config = dict(
    n_layer=8,
    d_model=224,
    n_head=5,
    n_kv_head=5,
    head_dim=32,
    d_mlp=576,
    vocab_size=3800,
    activation='swiglu',
    norm='rmsnorm',
    norm_place='pre',
    norm_eps=1e-05,
    positions='rope',
    rope_base=1020.0,
    rope_fraction=0.5,
    qk_norm=False,
    attn_scale=0.177,
    bias='none',
    tie_embeddings=False,
    parallel_block=False,
    extras=['some layers without attention', 'gated attention', 'value embeddings', 'an embedding shortcut', 'skips across layers', 'capped logits'],
    init='uniform',
    init_std_qkv=0.0352,
    init_std_o=0.0437,
    init_std_up=0.0503,
    init_std_down=0.0503,
    optimizer='muon_variant',
    lr=0.00618,
    lr_mult_up=0.714,
    beta1=0.95,
    lr_head=0.0048,
    grad_clip=1.0,
    warmup_steps=200,
    schedule='wsd',
    decay_fraction=1.0,
    decay_shape='linear',
    final_lr_fraction=0.0,
    batch_tokens=8192,
    seq_len=512,
    doc_mask=True,
    train_tokens=92750000,
    steps=11323,
    dataset='wikipedia_en',
)
Each number is 128 + 32 x the weight over its row's rms, rounded and kept within 0 to 255. Layers, rows and columns count from 0. Numbers have three digits each. The size before them is the row's rms in percent of the matrix's.

# layer 2 MLP up, 576x224, rms 0.0503, rows 278-335, columns 0-111
101:133128108108088134087125058179137166076096154128121077151115101169122180133131110143079091075157161090110132141123137167088124154108195116116125083086122097128159181145183170146171141095110148110113112077118141139133113153190173121175094116115172124149079139102093129094166157152166161098185070134108116141159096153088126165127163093134
102:170149115119158100204185128050137112167150166166135151147070154122085106126125099100160073161090176141153152125139129132160155117183082093131103091133113180090119152109210128151147144109206078121105135128150116145107164114110194141089119153143105135112131197161194144131097126087115076108117145112186134110144140149120128163140113126158
099:164133125123068154106120151097113170071080095118132126094122045088114127133093085162112145157097114141101098145155107150147166134134182129090073144071117158134145170129169116107167160117153143037100124081090177108118152137068125155134124126112177107177180082170127095105138086088114107160161116160129142137112114112133114064098168128135
101:140122212129080135142111138150091155113141129128183114056085080117163161108119135137115130099123150137101133115089112140083091148159175131116136152128120175164162166167140157159155137122098140128135141165133111150126087135151103156161155135128122129152177146115150175145120150124049134103109120098096197126087112205071042115100101136087
101:131131154097132110169111184109127121172177137106135104098119151133132108164137093095125134129133181093139047106105139129118141124141115118128106115135116091193144064065194172129103178099061142062125164053156127146117145114148110138154121128121109139116174104183117141093116105152123178134109100120200132135140174116121091110165135152070
100:152109132148087113155100124158166145114155118074221137075144164069088159142159117146058108121066146129082123122188185147112115107151035106154180091115165123137129086142097147152103128132167132115081145093142170151142128091142150103136089125125113132120129178166136160127120137028165139152061125087126112140144140086124142093041130157152
095:092122103069162118125128123182084136105061135148076139122210121076100163091161164135106136159186128077125116137122122094123171163151126194099104107127131126092154141087029160071139130158116063140129057093131088205149123124140142120109152170094108161101113197162130147162138101088130117162143148176120203127122147095046123105104133147142
103:110150087162092124156127121202161163109105138105199142076166156054083186104113084136103122167181141135172095133100121075134117175083133141197132153149121173035164156148150136158160139152122093139192132111113115125140116111103099118107163152093163142147137063089085134183119109204112107138117159155113115102141146117148097154151170122156
103:172167147160122101117120139184082200148101137184151156124094215187166122102118159163162133121142082138126108139115103135166131115127130074151121078124108147139046122138084106120161096087148138129161135175048112134153123155145114114114143074117131143112172133124091175108111131130182084088065082126112093138127168151148181080134091129142
093:102141122069148151148094064135142107113107170091164127104137073110160105126108139157142109126081180111117073112138145125102174102135154110113120095114137167119134108075143086090118076075134104143168089135148078096149132059137117103141149139125141139125124142142080149119127087149144082151127179148156112183126104109096129062170150117122
096:142145191123108119116149160087159125115126135107166139105102128171135147176068168103119117063121145096136090153131138116144165114087103133097137119093098122155163126143097117129117115175094156115172050111099165103092097149107152118159118124177122110179155157108197051114038150118124128115170124138110123151137161097152203114172104159145
095:091144113074126139149188099139124198101103100169148069122147192179137087129174157187120097126195215129202164163155091123142133150132116177141169119087167155079142161117123160190087144153147146118080134056107174163138113068113134164162175193143160130151086128079127124129130169156150122074070138120135087116105146120209130074131174139146
096:172149137139104110130106126119122100093103069053144123140095119137176113099153130160125060152091098174125153148177147105174119126109139162137197071134149143143079159154138175183168130142092139145124167060086107188131176143127123121146117074097112104150118126131187142210090125169127125134162135121149149188099183124112130111103082116105
105:043135121192114140115119126159096113144133113121117099105075166147142080173173129081124123088163091107189107161148055125115117073150131154127155127128137119175159098161086119082148155102100109102128150126121195139117113083198118127136148213117124122131120087213079143108168194141153092160110146083092120131116107155159166159133090155167
093:098175164136131125100078110101164186105097123141145124125138101127149153141167053152151113117090141098138088055180136118138162137162106228211154161212148167147147173131091133163158095134118183143091102120124140091097121146190134130174122077153096125168122176156093125062113109142079110075111135087204157155145120123139117145150135086026
104:174104127190095099179087119077127135150176149192083077129143108112126108094123198151134092173227105152166136170089190148109162145098144092042108164129143134106155151204106154134101124177133122116161130152148164154154128149182111132167104131097108101122129109105097081134146069147151144126125128088134128119181144130162133182128129136068
097:126112101137138103117140104096124170169094094096216073136123135168121149100132165146158194094130138172134097155195141134205120175080122117119127144082152125107160136114085148090129107119116183118169095175132141163090168132139131132157159077145174127144147149125134119093180153155133136083071134113119184121168094191174132123129193086084
104:114120088153135101154126142091104106115114121127124160175144120175148157156104122125149124114093157101120100080119163084203170143129122089136096131146147078108138118101146137174062089159191073103126160089149106105169186128123141091162120133167197136112138142074135162114161097178096125131072091115081126148152135089054151139114106181128
092:090110108138159133085163109125104092095153142165095078141080153179078128156157132084204122140137144128080115161051133141119078187132154084111096153155126092188145085068174095187131085108089137104145132142106149117110153129193010141115153142140076156155095110117162118144106103104181122189120075101085171099093136124148148153104121143153
091:135095181138141067125101095087128125138084138120183184161179139127148181120138076132142092120163095131102156134130123132140175137102128131155177203178165196146121111090117174151186149194149145121113147064123172185074149118111169146134164108178133153143160145130178135151063173130092052094172118074086127148162143090148123144138060137149
102:151055137100114117143097136115094128162092156153170165144108123097149130154122093108136121132188121087086122079109129075107096138163146172166141095077105131100141138132120136090106143133125137097197135082121133157118061131140115136119145161102134095190128147186044178163088120112199118149101150071140092146039171111149137114153061135132
104:112144089150175115139146156152147164103139160104121160101057143098165168090121101143166131170081117110057106183127143074136127130143144104085058105167100062161157154177137126167143168127132107091059086142102142102151114152127092121046104150175133121157105147131096100146149136179108115110112088173102108102159178166126088121120127159112
100:117123103146171170145140105170138110084122121135154110160143118136107112140133122109078149136097179132167136119075176143154139085086118119125154162073115154181121122153100090083077122132080098097107135131117151079102172149187202168140161098151158147092122166120095114110097129098066102117130162138154107143153182126179118082080121144051
102:100064039179131148108133155139094097112094091194106168168119146123117118123120160071136157115123107189160080145167119113145157093077141104136102151131177118163142084080155114174165125146138142155079163138124181134071142117142196117186145109170127214057043129148076087156110138107111123107146089091152114123141120086162154098182176120149
103:100158176133138140114071126159107018094104120089078084117145161088186143104117101135108104147133125126142032192155149115135173119101136084091147145082125133111103115099135053131170142143118103157133180094149107134137143085131099115125117134113085125177142159132124093113149129174137131117200139103112146150162160128172126103123136156146
102:130094024115131144151122119058123163116163126163107154072150141109146140123149163144126117165144116139119086107076165037086201129088094100191121088129114103163120104139166096114139119111108159163131117186172091172148122129135102135179065113146138159117086173121108114122094137139154137141163126157157161086126117134156200146167151129147
101:148178121093110181135094134086129152146126126126115158094148128156126107193138171148096118122152131157185133111070068114142150134107091176168129096133084097092123063112111080135081149163138103090119132151143140133147087120151138166117110092117110112163141172139106080134068155133082110157114125157127188097163064115060158168100119125093
103:112105098084115099064151120154205120130141092111140093151153109105092135153140114093171170138137150106137214150178132110165190177096109130122141131153163124107117056104121091125183206132157097129078206105111104117110086154059147093147142154126023122124147083118097104115078124092098147154136093138091104160158092100192100117125096113122
093:103099119117177197077127169092162106143156063118121120173103162140078081121061129101181074176121212112117088115146060128149093100142158169084171147147082153093144142142162128115107152143159114099169150140155096067174122115111100183123158177125067138122189097134145185116087148113152155102129102140124051085138157120126085184140195194112
100:117159063082116111116177080083093137111086087145148122100149122107124112113098101185135107152099065157102099135159131143111160135127057075149114221153128149137157119193126065135142141082102096123167081088087141090136110146105158124152067093118087073079192081094131161111060142164084138149121117132059130141181145127151104107163126139135
101:114124059094150132117135088114096032082178152103079118098127132117166091154113117138172092147166105177121137119080080122090054062119152112129118129127184142147091130153082209218122128092175128139138127119188166125115138127133121103169159156162117097145133101138099158118117101115131089146150176140099186142112145217167146145107102112105
100:164124161178188063129140068144093107142164111122114102141136165103102119082096085116119124134163173159152092202130134125101134095132084075090105125126194151073125092132146131169145095169116114142117132174118115124138108102113113153098121148159169186152164110063164109107075124117080190076111078136126153158114096102118131168170114110188
094:172090119171087210180134169145155135129116114136115137089107114156149187126137142127052115118098091118140118165097133164091145148160134109054151165124172135088101115142168068060156143158084115144137135143120132094146106121161126125090138105170106124100132092151116152110103149081132125135151113115159157142153155142070086108188151210113
097:148177151103084096164163113145128168149090114113124128144205109141143106112125090130118140136101170111158103068086179115060171079179081129119110226141091101152117161135138114141158074144134113194132146111078201119168027067109134174105109085139134159147138132071110092118129113197142081075144098153085134128169107152174135168061098120161
099:199110091091132125129122123155150145140109122132159141086106122116121186095102128098194137130150150086116177086148139104111140148172130158152142119095126148117116096104065056138155130165184191084119121152100121055082123136077152054117099166116127091110064171140100149139065181108087148119092152114129128169158080156156162164087075072122
101:155125113123132154145107117189079163078088183120120130161099103142099147118185101145166115114107153119175083110114088105120151190172138106147123115095075142137144173062111108111134110108094129112171124187122118138149130107126089163159136149143184135134094126102082109155127114064115095122165090058096121065189099173170168142127108186139
104:108139064125110132077112123075160126131135163086149150080104084174127145087130116155082155105138137155147104122112117153170114139138083136080198071214146141169136119142150081130142090137120091146126160066140148121157132134090100108155085138110084193089175075138157140145120106120118104168124084117112133099158126117092140115162068107112
096:113154131163167174136105132114142142128105154136146134125130163182139085180052171145140123128131107123171136127128092182100128128218151141129142125178111149142107102118110150149142102115139146151138115169077103142118102105120175165140096149160101120143188115143123173107143136129078024151125177106135106155135164129113141131132060153125
102:105114163133142111146109136145194116132185083101137154170130125146169048123151139153160119134127118106196136109150106093141153166099119101133126130096099084150098167173086134162138119165156138103124171068121101112138084137119172144142163117114082116107176213152070115117109144163089167153114148110091128146141089147107166093074128018102
101:099054083126120107081156160163133154077185099163110138170117088120113179132109130195136073142162130087127147108126128098133091129102170112143102139085109104098149088111096095201146140119097145125084067100149091126113086145125125062080141106106075097159147123121126118147105131124159141158072095109105113164159139178146157162124146158134
100:140129129115090143125167092153137146097122106113126177161118082128128141098125155099071103128110100148178092130111068132092087092075109141120094186165151104153145108113102082120131121100192091162119156111104135120128090117121127112050153150146142150159163138152112109106135147184163133063190084111094091158097129165113181102135089172110
107:080164115149092097150117110144088130169123147162165125122093104168127101090156125145112096136179128143147120129169143142169145122142075119098135157122118077066113059133086109133114103083133104134186050107073039106119132162128081161130137091104141132040105132156166168156166122103125161128092126114166139114156135140150087077108152130114
103:157080085134120137092113157167177123166128181125133123116116134150199115116182159152122117139178158173096128082078111143159109071154065140125120083116105174131156155116068120137089094129145085091168095147120154135111110101175111116110152107079091142116135158122139121070171163141138114135154088128131084093147104153105155085153169146111
091:144168121111195181125149137156144124130120115127117143114175169135190120044196143155113137141059089134130154094107163183164109165144102097081146089174069114148159130147137087094111185162087086130078144126146118134177158164106113160131158099098126104130132097124118162109189088134096142195139118107184160087101096071094187146164066108131
102:144131109136125146140163115155145139136160104115094118089148135094114175097119059115153106110143087073156191144051146121116118178109103127208080140136103100124180169089185080136092109095075162084152152047123139143103079067144115120119145149149122126178106134105103159134132134089149102118098123111088102098119159116079139165157115143131
102:094148143144135073146149168116123111106145141112106107138173130067138131121136074171098130123102112115113101114122100143173131111130160149105111201118079128073125157078144101099122077192132184131112151085157183113078144136100135098216116082103188153061168142115114145114101148063131152168114120109121139131098135192082181107169092153093
102:069166083186112117114125166167110102107088107101091131229121128072176138064128099052176084126112101126147145167115139140144130111169181113111122145167166128133132158148116091129103131093123133112121173103147175237137129148090125202108112125115120151110093079114131161228143128101133099118129139158119127110080120095203164163115111155122
107:134150120157096058173173124049089125166041105087144155112134144103181075134093110116118131142097157126197192148113175127127082118132118127133147108101122162107122139117136090140097117122095107173129132172107159125137089140099154103120076146109168156133067080151142135141090158058105065144164082160106098159174155130158140126091085104163
101:171113098133082113097142121120182075173158047165131165125136178137126195145077128133083146074071151150116134138163169114130113144101140150149159148148122106164139173092153120146132138088105179128158093152126097123074118160093147166220118170080140089162122103078165172117072109111078123153122163167116123157155116067135156210172187139125
095:083180053174151091121078129136025198162103128197143132092190148114108195135086142119117117156110139149120057179097145140152153150123136151197120141090131118105172174112131126141183084167171183140121169116152070125127171122124148115166154086107152108158126092108166149162125106152142175145148129124083110065148101081095144121117200083101
100:080089162070178148194123130114128109100137061123113164139129079122115095124097086112106093143179137169101134141188095144182132117120163099089155103142162103117094138114111122065090198105174142181125097096138121081134092109103124124177133142099145121183136126122098083132098094126154197150154133124186161178100138101084119127077169097179
105:139139112130084092161140057114136160100142133103106108124134119097159147126165130142123124138126112101108120160074189117133127104107143161109100135104114151138086059127131156121139112121161113087171185110147129115050129136143143151116146144145121098160139085149077053169183108105183175056072148155101139121148143159119092102084146120108
104:059049140131101150121237103192142095102171132134128188129132149101112160180150109168150139133153159062073143101068051146140119120152140115095090148113112149135177139121070143185106132062101087175157065126067135081131097088111147120147121160145047171103084129081129104133103132125164082134124158123161121120155197114156117116136144162148
092:141179090131115155142110111106207056137152130135162111121132084111135099114106140128116173113113124081103110168142126180146151164146095139081145141088159104078155146160090170108162045098173095070190099101085179130081086124102130161123076164080197125119128148146121112106118160123140047107157074133115104166136173111175036148098167083151
108:148109190143115136105119173140127075114103201092146122090169119137067170115109128198119145105111078106110153138147106134138139166161134127176146109136135098137036146117129140130163103060126181072123198157167141133142108128053063164074111127163124171078178168108122080114140097102138069105115116163115172172121115147133068092194071115117
098:065109134184090154131084098079097071067147114118165083187196111185143139110079146107059180122141178107104195159120106121107122144188148127110069119105154136182168107064118132116151095150144207142163146117083148172132178151109092161171154129112149073124128171145087158212119122119159135096106116119150131131178214131078169091125122131115
103:116089152074129142207149152161144120104135157145151096115126142099147160083171144145130151117135146141173076124104118163115136199100162101142172045109137086097150101139131036127182152102173152119058143122130128050122103154081123163123133086097162131100098125135071168144150118156119135118134152116145124101112122105143132146093163139086
097:153075123169097195073136134100131146141129144101143134154136139162154103101094116149134132129143043077138136103113155082116174051100155122137099135088133109127118121148094072118123133095146164132162103173159176171110105080174117079099182108122118155119147127145198127148091086153162127077149151080156101143117131049111162166139152146118